Weights of a small transformer language model.
Architecture: rotary positions, biases on query, key and value, tied embeddings.
Each number is 500 + 50 x the weight over its row's rms, rounded and kept within 0 to 999. Layers, rows and columns count from 0. Numbers have three digits each. The size before them is the row's rms in percent of the matrix's.

# layer 11 attention value, 32x128, rms 0.0618, rows 0-21, columns 0-127
100:529502499570443594535520535533443508562509549522493462451439462476467446510525541632408499468550379321503490529484575564495511501484450477400413513518601512476477482393534524470483460518448489554455509488489493495547558470468559436469445518428463496517515501543567478491552476492445557538576435482566528567467517550546454493486541523567480545456531535492589465388477552470547402444514
120:353538492440439601511548571453522527543561420466501583502562503590572478494569495443470458522594527430554505490619499491455492530521504495386480438494439572527490438473489563475461507510504493475484492502439490529536577459455571506499361494606488542484438486479434488469470477505559453443431549427577568500543443492547497502510564466515477549564521581532482456546451496537504488458398
100:573460558461561579507421471438489581521515544542514495504479456467484496503486536360446502456564518591426550454411441562520598504537399481569518524544534386585531504534507532456551471528469483542470508498527488516475455588469539407488485458515442434513527526511475535440605558549503495494505538474482551568515452448419481502618420436528506456538517363490502491406523465480515564519538
098:521504470566453490500466522566487469528504422501463458611435461443431536519466503556506495503574438424494462539579484505447447586511461450460400436527573397404492432434495470539400465503476439495517483497405505528534567500526537446498457419357576410554508466601524476560504503523572459483574417515504526500432491483525493511379571483510474494479521528500569567508485511471497416548489
104:594450499498522520509544546460531503602716427441493526521593572519405524486539488505452402462476533543508536573438491431462489498487427488436550419481496531518514498500488549538482484436549456544536487457571500615527454545503454362497468528539566527510453440493527488483462511494504513511537437547551521524461536593480426475424513422546470437492545412501471551505422525504551448489490
096:502503441452437514477508501537499481479458519504542508433489553526493450542551525414460516447417485543493539482465505550450505414521502520440537523478512549483557487589493535523594489384555508566465530473534511382411437537463426597464449485466483573540570400436504470599558450469500520506422537444450460540531411514472380478499498446482489336411506492536425547578527464527534530535536
100:466537541463491436499586450429512472465433420545527569514540452557516480562541501450481528525465486569499454470426522476410505490495475436396520519485408493536441543487429491538447537537422507450461547514526473445414393500434491557507457527524489666479639488461508480507509450478499496454506497501431445490532566595452474470530539529544558490507536474550416490678527508561455508465536
094:506490577395483429526500479519534507456500398504489538524514536467442565519487576441503532515479367551499479493430480479499496559469574517468526575454531487451483538586498467518534632556445524447546531542538457426483461490483466641530549540530457524490487494533332570454510550529400465481507513497464494456535537478460608464500502542491498421538561578568488465409504479456482611536553
106:466479524466508435465551508420477475500456523486460455489485381436462476494484543484459602466508466518468471506480467544534504550602517499427507528442547511520473484499508479513475555390383506461489513483514526590505465519499412512464637444518480584524737490400516499455501584482485500428513580519576550483473561500509545507471545536500503461435574557469521489515382523490467461504529
077:527544457455542571515504489459476509543534489585526583419544385547481424494544464486458508497541474463455518480523542634549531552497436490565438470546506450537480551529461475493543582571495474559461425395435542578446545535495538351420441561487437494434509506532585497524545475461483515494489497538431578547552427491520463494526421483551553532433428484530505395445510575518560441481450
089:395523560506430506502406686463501520449532584533480425443488562421493463461484633526464426488546551485504483529473485567603467552503469508509524487443521505484467473496495489485574528404515527563476510504481477390498521543547496577521457441499407511505510422470465553439501527517509442551514492505623491522422469413546465498544455417483524511480552519481558497437398434495511524448430
097:523498486530406501542564378494596471529517444601452559564499384475581476520517513522496514523494554576610530461662500504385557576565497481455484451517531519451415489453520541497399487589500501471498397547399525480520496487456575534509473521485513513496468429558473513517458453464555572463475459523432498558467588550493521519409559505504486508465509458509491521522569563499489422509505
085:439513450482649634504544514443496489513557526456494577495563559603512363486571476465441543484439540496458500489438514532569515469501482531495464498471487626506490511495582495553591510542552425479417548440570485512498469515590476447476507565527584511459511594500487429448470514506483518485394546494538538470566483468478504507521476630526526497586508547526421467522441482501537578508561
110:444499471461454491480444551446416489475442565362520548559503542637415479483567551493495546523423392500485584473485490517525480456486411487576497520456503507374455535488407581497518502504545456535471590422365463516489491491470455457472466476496470400501478425547419449472550474495537490566471386529527514509516434573460522425467499479508493471481535465524499539601562499489511546495523
108:486466501486534507552479427592472541511428451526507435535458524506518453469458557561376473482528469337506413524371467487488509513502543589442501514462642500482530517500522435444581552420378484471483522495579509471523419537536502469528408468511498573563555502563482486534546528520428545539496479474487427567473525468467469544451497482512458435493467520495480496329516520501518468545459
107:526481558560455435507528585493501481494436631360479377441502555441520533508471506523533512456484560617453512505496463475512480406503559513353556494476517519488487463509474521527507537433512511397524561512536484435475471570503499582513593484515565549541572333442458509473538502507481489508504548492514409485433486459613436512450539511490471466426539449464519518496449440535477480514522
080:511452581474522466473458408503488500435453514555471543523507494500447565536485477478488367523404405487463538558391499519528505512426461463486589477549466436467509565503486497476546453583587513546513508491482463482525450545470545501460561494536481472516464592450613566683591511518461458630548568539505443440539458440484532520569448488457529455530488442517493565555471453525480510547454
101:462514458506574543545463476452430512510431487524502453522592498444495554459517454472519478537520547511495464435469453464566537479515522411599478498509458429512531584576494447545477543508569518558513490529560501589407530505532393458466484468486475586515454559489668496524488498519431531575465501495400454503531615428511447539532438410484460409484436498500429371487474536445499561473442
097:474475508564424627465504581516495477563556520399520497513484492562546563472507493479504532466511560427591493513616409482527509507472482552451520498486494493422523495401512515470487323545501568566535510538526469463452599399528530522504483465447541466534530462478472524502470499515565446588490492499566545453422431448572432513439579525520443504528457589508541477579468489467476435464606
100:597437457582375510511500497513510500555462608434446439478418577510457457477480507620479442488443529528495500581500553496532476485490468516468516525496595470452454408466506499527536463456421536368486570521392516465563551508444604567539567479521571460539493479478591466448507466515533493487514489503530507493441476492497479546444533642490468566438515475442579561419486446513510459538538
109:478534476506450544512561510555496526554523417405549542527485441549512578516518554440455561485610501414567545423604486563406462483511500522473475416527509551513563464515520552435437460554419442550515449484453549595474554519449549499503429464506477439506479337546364477516562451475521528526466492474482512510499461513635480484460555445559440491478486484508494505484495520545523429438589
102:381500519529489414484530517527456481471449543631503485489449503434499690505425527568478488528588311460523444423530487472520471542550596456482476460463491483464484490441503520486404454532464534528517465537526472502543549541488472485545465424462479436512554496512543462525459541504474533514541489545500445547499588583615540520516529552494540501473464552446541492435502561520483431441420
# layer 11 attention output (transposed), 128x128, rms 0.0637, rows 0-21,32-53,64-85,96-116, columns 0-127
107:470442499534503445500577598479588548522527551527458442521446476537418581514523565555474563541520480470564450538482470497517502634327418492449508490506482491578468491436598500524433506516430505512413541523524490553525497440576534504510562455531440443535476492471546421519585443504555471373570459495481451451502543459420467515514480591505404502486595533506574480460489530507520465474492
119:468545434454487531548486427517460435511517501499425500540424504491505471581484501487586526493578407512470528434483478520427492433533521501414503425491486562425478379518451538497467529496603468472580511544556485506489573514417449507535399485407546617495548421485372487514463485537475504365418398475474478500509499531543538573513456459431519437472502491450413481549537439441508481526471
114:493515571487601404503543486438501548466462506514441453501560504501521460403473518539501507546415560481473547478518583471449398477490493507502462597507524483576594493523476521507449413393446435478476466402520513528472451507480397543531487502520429562555576495466520536474398464437490486574592433578551598462571452475541536414534442458569506487450465479478469545524408445497539570554522
103:534494481510511512484494642530634555432509586574449484409494512572436516446486459510387577506456501484572497613499500560493589575416440498571542473459482476616441508495552517476442545533478510486504529520548515495485539512561475521482522502481550447555463520497585486500593468494459478463470559521447425562544577535505518462484497582505459502565590556531539459413417618511487491495495
118:496499571485656479504494497535452477498567519460524431567585485412482507441484532514463514491347429492459538524593578453414456461522417523487474487572529483453435493521493384500574461477508489511464518440529503447464478497470485452557506541595487628466511490482482550477440416432465537420505439491545470429523476578482509546506492406540496513540479449500428467627494540507525545550439
107:411447529521448554537497382512433438530433378443522515506571534419455452506570554463553372491555458468501493508514581481529512449554533487439474523500500546424565570432460522407613489497537574515520509531539501427527492521450446477479545524579562582440485483519508500490495538542491534560460470502521455550457491509503521492528482343447528448495432486437464493527611408534506581511460
106:479552502444451535517451384465492439541491433388483515503463562433552471516516546440555501542575527500472524474504487482518455417546485518470494534495413547444511547534441579466509527493520493491626456524482466507504459513400463473534399544449594566488492442537389534533483557548469516526506439473495508484494427514534527524557523367469589453484483430494499577550573306502485525484493
109:477580494427511472443453400470440499556435479467585553559419491488567571543490507458505512482573532457472486390508500546525373488550548532483445568401442538399523509529515538511599525561534454494521475474502510590551498461511514565491409533453476511538514446507477529508447559551489494587512521431553564429577471450544501557507551473534623498533531412473498527517549352514542470472495
095:518535542504539632512458532521534498482514497480458559453466517484579501473545464399501573514514566516555436556478540508481562448534458428518441441471517483525662598500441565454502599468507453490532449559464513514420441557488427539550546490392518498522457530447434482458578536515467488535467535508347568556528577476413471529584565483524445461502489497537500552441451512559513462548563
097:377434501494523431555519454481499489463558569457520523577446528512517451482389587573594512514442550457459570482488459481568363488398478518448546443576467511469504452492490452517504402481516505496489468400540492544494436455499535477571508528489452496526590458478464437455438443421516490434532445486544513390507477478510506462429436537506464460449550439452489532512498478343507543569475
099:527568473514518461460556505494510535468421453532448482439537489475522559561615502475456523484562495535521428437528539483383557481535543431425452498469480465565570439448468546489521493489477391486429532492602502525508565517533429574497475362515389489470551458453541478517515542536565438478540463495427473533495527465421483515573485485461460578524464600493430482440402502648509444492524
106:487405464485487485496469501479576513538561556501474500502435491469453428448486384512469613551464518495472507551481483527595575558433448511582510481562540407577431495461488493511414465562512485559536498496509538540408504513510592520521538543463531434533416494536542530462598524514439574495415650477511504594514546446528522491497516555568459496541495479546626503503421563464397465520499
097:465447527516497567529551427493373403531573467476538521586531528472531488512427552505604434436514452450473544482515483523528444406547533545468499421584513559365470518583470469494568494524554543509504477524467482480540472480487492464455520502553512624434562489513381473458418544473533519463472443463518538376480440532509515505442485444446490475443466459469431514588584435429521529533451
100:481414511550503513498541447439415461457458458462472489505555504499499447479538519516489403363499477463421507566483536585444443483534508572446550505505457534468506486565523409496607504542619495469470414439551488477526456427436467472531495550496585604551532441508453506514474458489461488508533439467498476451461493654538528475498512432476543506503510412460372503556559442467496589514409
110:487511486442547355463509535527470512513487505481485484500501580512438509475392521567517455558561499427521468535445530535574500584404402580491493551475508488509519505508543503480552577575380531460490536501570540548557474487551532497451573480663470466513574570457566403483503496478513522535566480532568510451500511413474453413493453613531510511489604494483488493437525481492586458456556
121:575530528525504544480539499574459512502470333530479494415594481439469494503639512453456493533518471507519416545552524468455622516509540458522449506450548496564586601425459539418516514450471497540489505592484525484475507544492427520469537448552497475483445519503502554534529528560483491571478520523455492624494471490468525562572547452503504496483416557549476464451382483625486485426573
087:454583579510519438433462493468548477482421522493568517554497489505504509521523558465493520548508583504586560471546519512496440449528459506503543653492444453449475530526601496473520407455408528454554479425446437515561412429497485488502379595500490553535477501533602477483448485443495582547583472456533473464494473520552583458557517415519581522567560461491504515596505419518524588512463
102:529505467454561363457426508551468588417463565455584482448543552570466533493374472558558456511473497539479542520449465449475485403511539495470576509480471583586555479447423443516516507412478536403537544448566412497458522528528477494487483560520513466490576575493488492577483409452497475571542444623542583483524458525507480462425487555482584489508526491510493532448562535418533522529530
098:522541520539438604445547618521605507527540446532472507469490414511495639569566481512447515509560403505541445482439492467446689502512608477494495486506534509532511475443530521490456548493535515515532582603505473444533593504536515540515546490473546470497471479501526495567585474545475472442476490466460447558489579506406554550529578551520490504532521584546526432423450482557542467488461
114:544422485575488545488537585516549511477458448591503454461553470530437463473586468450390551521514563499569449651519491450490586574424445452554459469523535491539444534507543493453428545468454546501454520618446489467495505523566464525466522452532484411448454539492580519484586512519497484460505521479414459590435482512451480513545542498491464556532490583558540451458404596556451447458567
102:460511418454534474554577449495486543541499512427426492500405478450468506522463552601586514514528400459501524451413536542427520537363512545431495461505500510531569490339505515494458504494625502497532465508554576506503525471503499525531595577493545549598490438474459483527480456558423490524438512504562438500551511494522502528548522567627462393506501462463554474529549537432534504461444
109:506570445509480420482478555541591566466512557516466528421399476556453566505497398565526534527502516523589443512426458590479586602442454437521525520448468491589528478388500509546407460507455424470477466513522541521471536433536516504502519497444469434562471522505534465547600497550522496513573561586449466504533556429499465476485489592516449536502563557569541516436445606513480414437521
117:491607511452495538457432520467524568559558488512555535462494484580432528534492577501465526553524468488575502470534483589487474589424506474508381586439446531631631515556470482569455500604556478520535425515578456510455430536449508563465474474495377485577456448534460492506547558514495557505490537468519464458576544535493551492521560531535496503565631510539554499513508513423441467492536
105:536557513442465492495556473579499410517452547577513535427470497506559463529512545607560451474606521553522527497447542467432513516511520433503493506473504483498470509586479543453480454447506403558533504469485579516444540537438395495500533522354523580469486451547471428466484591553476476464510532589536567530526567425545509452451537400447489393429452542456415491483542508561549452405474
086:488504563502550533499527480493462563557532585562515547496467636510510543510507488507524507506460521545561477432571516491464526568465448558470387455420476620460534505475572530450512538520478405591559488548514500443473574423563409532519513476504459608529421412481488491487511519521524507495490399535495473472514504457441498441472465554472418392479458421481502395529429432478486520497643
099:423459473551510567548396483512517536434606533548586511416598394528402446490437480509485571496497420421562557497532530526524485452472564565508534573510475495584532466437404478571568523528509499491547485510584481483494476486484524531484535530496461488556449425477484490382587492497498555482536594505468453476507538619553496493438474551469499566491590484536514447503442550409426465538548
089:488502543541582546537453523538477507461483533516578452526434538509494474505456506647605523523444446432536488546516511557497406547536529516526493476499499525480509423467389520507467466453553548465420524506540454486488554546461487481498493525426452461493346481498527473485469553473532608520537508535475449527527618492538619437532624441572506605476439515495500455543496405416478568506433
097:462585457505474469475519494461565424611403563535547541515434502460495571479558514544504514486467410583440541449476509537474460535500482501518530499446370443495525563469469520491445435530530573447484523531480468576549477485471534514576461457467520493540362490567614415533440513533528474563501485524519468517478524483538578596542527427431615490600419471510534474536552481520434528506398
101:539471516491473535469560440460462450559481513447495536550530508471579450504512490533564429563499480575477505571491465438621453489506455442559491525521488509414474563485499557514493560507441527556504560469483604521548523526449517548564481472512560498458501590543615458474383565543553531544470494463489534508443539380555502445502552468523487437411371527486453524369497538568559492524375
114:525352517561496511528562507500394549466517493522446448577557515483495448487409380528456441508487573468483479545512481425564508437551532453487486464556588605381423467438463532484566515468488551481524564438434565419514534493536539442499524487626493517459584509443549513449496471455474481574455505469479502467436513535514463519382447511560433511464433532473510472451514509465604538484525
100:542463612585522526499495515456413515558516429508464411458521492491441499525445416511510455553486430478392510513551541592490470493489575522414533524442523435549483418415444466419557546553615497456487514496538495471534434482543506498602570505554510518450567519473504554468434444449520468535515508405450457445471514620522518519560399482483533598545540424520452473488421442546506494559482
080:504607572409485484439515460470502546536492502470522599486412554527544533510546585538497510486524544538596448458579425551567481598464484468454433451505470504486542572559499522518427547547490421584472437447606536456448515517493426552477500477458433422501485448460501441549418587502565493494465517468499529499541510452508486458544630547565353406471515499476525483489537551502481445502553
089:535529379489522482515502482552408520479539578619511574471508426473469478476470451411447508449480498525450514484447545534412513500542520524558426556483536526631526496483518439475539435543523439575574412539458468529452406499442466470493538500510496564468529410536423515489461525483430423475522498487485557479543512615449537471484427541430529486625520549553483466596508550456438447477589
093:467509522526448457456409465476626533453501465456505498427490471557485470612467579512541487530583411405563569517510497484539505432498570484448502514521451520482554525507451563496498458502507509372631501501587514505477552592413496563376456502494541464605483456495541499471519433525539462478453530457445446512620496456532553453512460509484467497475571483489455533422524490436425511531403
107:537547544487503475470631536461530445619408457473470491548436630505598632531552521560493431532524562533448484461494504491497519570450481490514498505456414429459500511588491510462370465504548535478425488479447459530510480456515464492543512489465482536434567485558489471590374576512544459529523469513543531524446471455501559474516621477579526471537465530468531523533555415548554511464454
107:473503470526556546472598494462540498560464559548518609508496532446619522458588425558466498485526627565488471550527539512582481501451474498566506552537455508502546504541531578521448476533398466503461469411544504577499528473448457468565471502412452426499500371569498451438431568521564459513553551436488507534429537434582501465496626521522553472504505525468509417511603457519482506483534
110:492616477499510550489479485487495501532607534496546524512563507525414566465494469550473606476478447453503493487454487533470507505465527468511383505463432542522525489515474387593461486513623549505502511532555497390522442454460568573528512476534412537514356502503555453526527523536480562534511555553535433458515565521466502539484507521534563503676552502550554412557474498440500433465583
087:499516475613461494458449511547457491528479494556479485465522438444429489536499492465539504479453366552419505574479542507428516492526528486530494550433497408550498502378459432442609409521562557516547543561461468555555439437492519489540461487566519480508482536536490523490530427530480461526497489480467468491475449565443593585579431460403613570556485496573470493588410426517476560493425
084:464394495515497543547554501509430530461492535440497499600542489454487407462518426449509553491494530491553467547473433491570473491535485530526550505602658603455411502432529488506560544425427593524545573469532535472482529433606524467513464562573551511477544523470477544452548494476509590582472538463492455453482484481481452518452489545532374516493455434462512464498543600425497587503560
089:500471445405532353510480492510490506424524513465530508527488495499478485454513411466504540492494550526492440457487506523527572489518514501447479446560545427513419552524593483418570583448487514565398525468580524465490503513524449460481503479624512474451522627431575473588527502527490491467453465549555590518510453508477435541577496502449462448495471458482456476520450632654550415511534
096:437480437445506552533419541536628454465522494585538514500535404446524396538468450439491533527552411479540498463407549466444608461507531531473590508634611458573456475448475463465535522508470511551516510528458510560524482528550520501433489512489493528544525434483453540471669438482452544428553513475560493551561469595525516543450419504431554505457515463462492540506531514511482517445480
088:438575434580496484433435504516529477500486457533502502442468501552434549520559560461515542501451489493466560538479516504445475500445489504552473613404415462547582490553450455566504406526529543403608464571467380506529439463499482529508467522472466489532480460548401541495552505510468460510558530454459476502460455556438525524537501467460593578601627509581559523570502449407408491516489
128:463484564517467576518451479522591512512532548551505496454521480455590484540480566571524514509549406484656496520535482460414492495453486460420486433504444493490494510432494508471459455524548427509523483515559613509546559514485539525488478459378487468588389461479539463392595452563537528397526481534548364498566597453531489516554548486430506462445476473504448460486450505524475475456431
099:475460461397526493511460486490452610455616486484527524491544419544465388489423486436493575515506525426543429519521510559495529449445519483452482489555565552587475521509542410535543611571540493536439426531545524467451440545495551526455505530583475493498540536502522523470544442445460517471470552467521499440604527556501431493547413599506417505496587534524417474465473624528463436482570
090:440530541549502539490545559503431554545453465460465517503535565509525612527521621548461444550524555497489460475479479488598564460406474492495450550511419535501486492524354565437517611472582526583533492507620429477455537442514525531459470524510419532517541409504514460553500448506504471542517404460564524405497464495383569516512527434473535429495547501424510494553565411493476504502513
107:504496498425417476514512429536533464488605531603531540543436515496512498544467384518482461419527490551558461561530479404400554532444638491588492518449470531543543537559503488516522462507638475548648455505490522538495505539513585521492449528444473511515509452486550593469485511484559481470492546489469498480519543491458554491509462481533492498581554453487495488534533590467339436469430
093:538517558550496529548551494533657459423534485529429499485500466564592495476495548469498537503462505574553541459575570505406485548416543494518459454482438605529495531551493560553431530540391452420525444593382497468575510500478441582574488481505427554567425582495486486537548537521562516406446461514517485519468488506541480592506485490515444511459499510527502525557599505484398543522533
099:429501511534534565451517575538487501483495467568485496483580563491474555476499651508435511541483467426481525512542488503623472401469446545528494514468453496487425528493407537470610566471446555555384598480593461522455558444467501498468532478525425497481588480513455442485539449434460476537497445515485502425492457517471569548386534500472508476433557490559463481484453424526650498474516
095:418416595467514423519490455495435541439426521581584657493477524508459490485571538576603512528497443500507518479582423456514463419483563447463409537468455614483544429479533506508485465569438498503443457458542428524444540580507553541456473562548412518558449436553467450496520585430488573546449521517488496456504481399547545481499536539524431495532462541532492519473525487527485515488418
094:343473649440505344487529505459469447505446485437502539458454484517522414525503456516588511509545518514465484513431489533484529535417503513494589473525469384496521502405508487460335478536522542536545453525481463519559530512481498493541519516531529483543425459505490485524459500551501464543455489622491494531523588468549542522499497475617583482589471532463546478419541565465443470512484
106:515534513396602413513486476396451493499529576448523551406439422514540438458441449519540529507550475532492544571488456454546452510492619489552470485496584479574563553437553507526445534514553499510634377565445553547510532518464547524483531516489579512557514489471527518450445567550476500497495539500513462495500584431554495434449416482536567485516392540449472552380484534533472540471486
088:608474397510520566501464463464481464529557596598516506455520443506535449501383427471497536473465448474440517485506547507508515486576498451470415465424514572533480481539554429558534521484611440436475539524492543494534459565530550500476563451540550552467540552461514491474552525449472596501450514392502575466497529547563390526432440490492446466387427548580473445430445564539528483473555
115:494527508450526563487490573398414476558440494492500523479467548500476484501407475577644465489576445416440486503446505513581493418509544472479496536456490493548542553469535431464451599506555500497533503524518553480447510474514523461483626569529589524505554514517479451468433542453450506549463539427483512412513566565565445467429435435471591466513447512577449614498404505508610507479492
079:544519601565513545549500483491565583466523560462495524544465432474501548447568523496427520439461571568587458519496481472461462548387524503474473477541483479477573528445473542500489517630498489484664421552515489481527451456506513564532454512442475462535522481453577568502472505492557428404476485478518466462488514463385509517567509556493452538517541478398576511565605514447356505515511
083:457547379566426541517555477472518429499525470512498469558540552510548548646481499515562373402563511478551540485485554466451609473495527543599506612527451569605451475571434575416492506455566500532425523424493491479510561513495508515474499461541508467446468505503540516573426470498568514518488467485449535486517462615484519495517551411499474508535536478537464527572538613457485464545475
084:488537526455544347522444476508452533551470553521438498472428501437439453494505545551487519589541417475420531454558488568510530444535486523442448417439525461412561546519473572527518478480563515501616517523611489514450538463488545519502486607443495457551523446503472407447506507534449458481432527436505588547591450482521556539521359482501519452503529481443523466438507385447470504468445
087:504426653489475470476503500477477504509477512449498528465421485525512518487468420517492518448503487502551424502460473537390580552454550479420533546489447451471578503464554454506415466589568470399606443581473507521576396510557545526497530531523511542504494423528489580495499508530561501562519532467558481547481557501482508446636466543511537518544521439428625430520592540499397457494473
104:425413617496456462495555508514469495375584530504503547433479490516562474467532541533381629476505628474508456562508481551489492572391463501536392489561441529572516491499483499557527556552467473471459435501500442520593550515478524557529535503457440465544628464531485517471511498485512418479494469450490508520504554421510474512562547601507482490495556513512573396406509532516523436509524
106:391556525489468514458483545525477458546415465445493514457593554513540580518506507453537417545552408445479459523375487457527471429482549517473459532505416518497473480502419518480364673491559529499468502566512489419495528495484477504461478475612450587506495498497529458539525482583500509576484406578561482437465494483449510549459583378477537493543529497526432485495512481557551482445541
096:373538463463481440447494519511428461512471398495474517500507537516445466583510438556638452539536511457452522550455493504566576490545565490510570534500574454539440498476511483433461480390465564596469505465516485459461542478475468481495498532574551485498430497539446427517502524520440542640482541521446522534544474547627537503453489438525599443542459571537399539494431480493599541490448
077:558448401550530586551532515508547488464507546511558485485542536473504436465512573424505577465488567530532572533504602464521431450529447487579513486581588574543538437477518472536538522445438507418369566452462624492533492517529477517518518411522494510440530542500568509439528477490509561411508498498514464467410408533442431487440530507441383524442418513496459562526495532546601546473515
090:556519485495498496516495517494572555509490501386499472524565451490486474508536453515468455464484490518559464466458494483472420607537506558501614530560522410531479558429510530455519437563346546446533483497461574472506445487497421476474471490508512483511499558447566552541481511588504442448576508634469450500481555487468504504501573550446460630582497516472495592616506628474401495492523
086:467512478556504543447543547525555462522542395546435438575557578439530429550467500477508489548515497504516467448526537484557627475501411517546574480551458483412438424547453497440633435422446527609414569426531441531529441453492438452494470466471477472456487464492432454570535413518478517476601444534481500501470416526442581540538523470543492552444481474552442451503470426514546495495526
097:340550519503460488391511551553471435488449410471468479499467593526503562546577541497552516593498565461464516526458500531559520445481452478492488554512478529445443451519442512430474566392517517545439529478539399456466578419520448482479491531507479496438483460551399447512548493528434507603533507484519550534501409577530523543537536412487596446535592498496512474512491423546617489501475
111:476533628477545486503546453533475558479584470580439533486543518452532479453493473511421519542517472516506424565613421432507516494414545440529503344459489437491524545486460435551579470482518549632594417542525489554549505505433524492535479505423434520603510459487500498473544471487491467437440439523480434469534542447457571540452491510590519456513512535548433512491451454417401502538498
097:627522381460552590544498598483421549561514517445469493556566503526476459491440526526428386517536515426488492506486459460585535432518492537547494503527488464481457557534365470520612584461533579558425493491547538473445469481486544407503486540535510468498610557481548492452428461548476499462467489471492563475542526458427520525467528496484482512445539550504390612500481555410521523509532
094:505447397539598537534509590545426533532630502537531524453532509482496527480404547543507567421518450515573583499621456437483474448445479454463474511581403492511452402464511536519423542496563452547457471474589484603433499484535509547535531456478421505517446439493543517421505473542498527427509435483448446411471531509523476492448461524468450463446567534474443483534464569482521467549395
115:506507514465452497467506514503518519524504506513398367537398495499489496545525579566470579511506457531551440497468566567470526512444453603493577502459549472489457516502432565508490423534554554513635464545471592514481597488543570445458455472427493461578488379502444491499518449458487498394486370526467473501519519433407538533548431517474449493481486494467636508494479449514554461463553
112:558514551488596483535514543489549492513467526470548570501467512502557496550513551542489439556488513533598615400447600434476470508521476495585476573572528489556513536495458588504511484487356526473476505433367566517551487522490515547542533512501436523520522549455539467480478485531584500551529459536521567500510488442504503433428452456499487573449451534414513639544595525523514542542366
093:508431466543532491592561503580494495475663501554411521426512458505439528424428456487471533486500438474563526469615507584476554501443530517502459473473416481519512451509545405463468586577608466544495449492569403508488462478476487555587547516504495516453461514492527538509476485486467511500488501391531447467437455535500490502500489552538481461529640466535449349496447562457479436511502
091:423376635488567528547394547510586540514486512544524506528501431488482522521557563515485548509510469537495469549565492447471556486475403536461450528543498438543459434489480452480485525576502499501480508487510442478486616498494491615505498569449468504507544508499507558536376504436518520510576510452419483451543452413470373538470582641505528424584574532513519503518522535487542419485496
101:453473683509408422503484455509482467575384403455480466519480499536539474640575539515513417577531531472488427578450482522551473488422484453460496509496586420445529511415475519469542514463523510521494548543527454511579559434491506497496573515553503474507503491442525510568541479532462519568522553611465563514591530546501507544512466518519543473562543533466532429459584392534514513506547
096:514520543486481488473465530416507484515425581440420431547433580543569486530581544540464479620522571455499424554453451439582510551432497570552534514473529435531456557539445498478568495407475574494576472509432456498600554491472531431505483529434543386571491471471504476552508496551520499478557447532459522499568544485438561503508456588499615460542429500492595559492541422482526459477557
080:525599430474435557503424505475508454481482502503549528468516429486489481450576433501483521482402596552505531512449544564497601522489504470502425489402422535552496529568571473464567385436512510524458568471485507420524459532471526494426449479464466482490449495504530445525587563521462501543526481448499507574528466541482540485395467320501572525451442486483416522517473512563424542376511
092:456493570507454517535461436538403504493492441535510512401494547533475548510587546496538499535553482375521494571531424485436491519364448456430385452494485458495593479505483487462539526363516455559460476563573392430536530519474469512586520534429467454474529548495499444506461583509428513548485472487501572531567501552439544525524482457484555459453568538440522501467448480501603398538488
099:511458476499603510496518529482570485487487595451540508576485507478564477519437586560478488492493513528569579442459492409515431505550473509558590522573422508519485536415411541503469382531462544444548466464411577596485503518527488497537458468468478533558525489493589510458435456496596466435509433562482485440481550455503505404483510574516413525534456534448577604514567579401466531530455
101:575608483464465438493536405529371523583533386482500588443516475476499519658531521450533470493558475465503513433544498521437418406461475468481448497515567513484591461479502586455471545532522422557413552504531542528500498532532561495499562425551534476467530475515471478490536536472440467505455496480524518513468440530540517556503504400426482531358496516462404435458476448573540482542487
102:427397431530541477520444534524560472473559557564443435516451449499428457398454472489483583526510464493494472514551493538541608579502499588497489471425446432541418530543514474478467486575580540511563442502621551489466502517459569504525515619419532496560487517517484505472560439490499576484420590404511501526554512498522546535594460516565489466583565424568559479522428502445460513487475
086:509455611523498542427521553413532478520435531488555467571498587477521529469452559625514463429439483475464489584434446470516514444502428529503582509580539533421411514547408529507497399504497557448560492561424514565509566426527488431482460481574451546539521419534484501481456521436550581503512455640452491461531551526444452460490571511531449456532429494518608568520519492514508514490515
096:567467597620578496465531561511471403559502582494462480467573451473539552569496547632509406470485540527473468525480425497418584456542401530526415510539528488568555443462591452487506487580537426478493420472500452531622473470528558472523549533479469437500437538520574483506517432535501560526494476569460482547505529503480461428455503485563496513550459456543400455449440495452465497521564
092:522514449421457498562494581543438473479523440470559522437600480507559443515434491452502460545569516605572583552514614506540414461430494467503504552603501490476504493539485509512530493423599510512451475446434499503505548493432491508485610451537472523458546588453582552485462485585546513452618479500410486452465446536502480502432433515510555557490582525386455436531571528529519481528446
120:463518571495423455482509461551395490512469342539494530434518493523478506560580491443572510506545490428440419567496472534497516499445544469433431469452596443493548485493524495464533596434496464611467550543590447441514497478494489524489551519525509466471511514472408488536567531522414495606472561483482579549541453558522516608520508470459580473457543507525426421447440385559540481490528
098:524548456524568510538490503507540511481505548417509561485513529482468501494527450469501456522489629540531576504457553477464526452607527424572505528512475504549507474475603452508478435431429493399489553452404481492564412508514475528445472497538509519438468534522579455451487587488524549528598532454519476530419480499560493379362545458491510563521390502465414574572583544509455581495435
117:525519510438507456473521461499538546450438614434505497559524500499544466601461507546424473546523453450532500458386541439556416523531555527528571547525517522539559560395462520490563470461391584413546513506389499530525496493497440516456487495534519491529543519474547471530465455513557391433515464551524558434498561466428501468567500631515497554535482539484572569487641527402523491526492
099:480564511522467565471571550513511584547514398533443473451492521457453511519502468497506552486588349414475449425500534498449537449465560549419488495493541520523571414473464500485493576506589455535513525561597439516449497448528528550512530524558541521475440397494399488483524490526420465457453467403527472443476493492436560584603501506488514517430507579573472385445440458513553447515534
109:459478506543491502468483504578422475495563403559550499393514480540466546440520435432588537453489516466485465596570446517474528454468504451476394444491514500455475435536542450459453609480577419580444500531605435442485490464537476520515545515507460490414457498519467513475544511497419571586475575470484492535493459596555481540522554409501505502508593475560418411493365450538474474532515
101:484481462477488533527553564551498476507485491579384452463485449525546438570513557526499598528533424560535493457488557584463490547411466562384530507496494404500490541434407506508489458549578553543572445497555604513511553522478533535489570529378530550592501472453427521519564432586465463478465441529506540496537495468417537568558344539483473430504538544492553477502512495460542509469504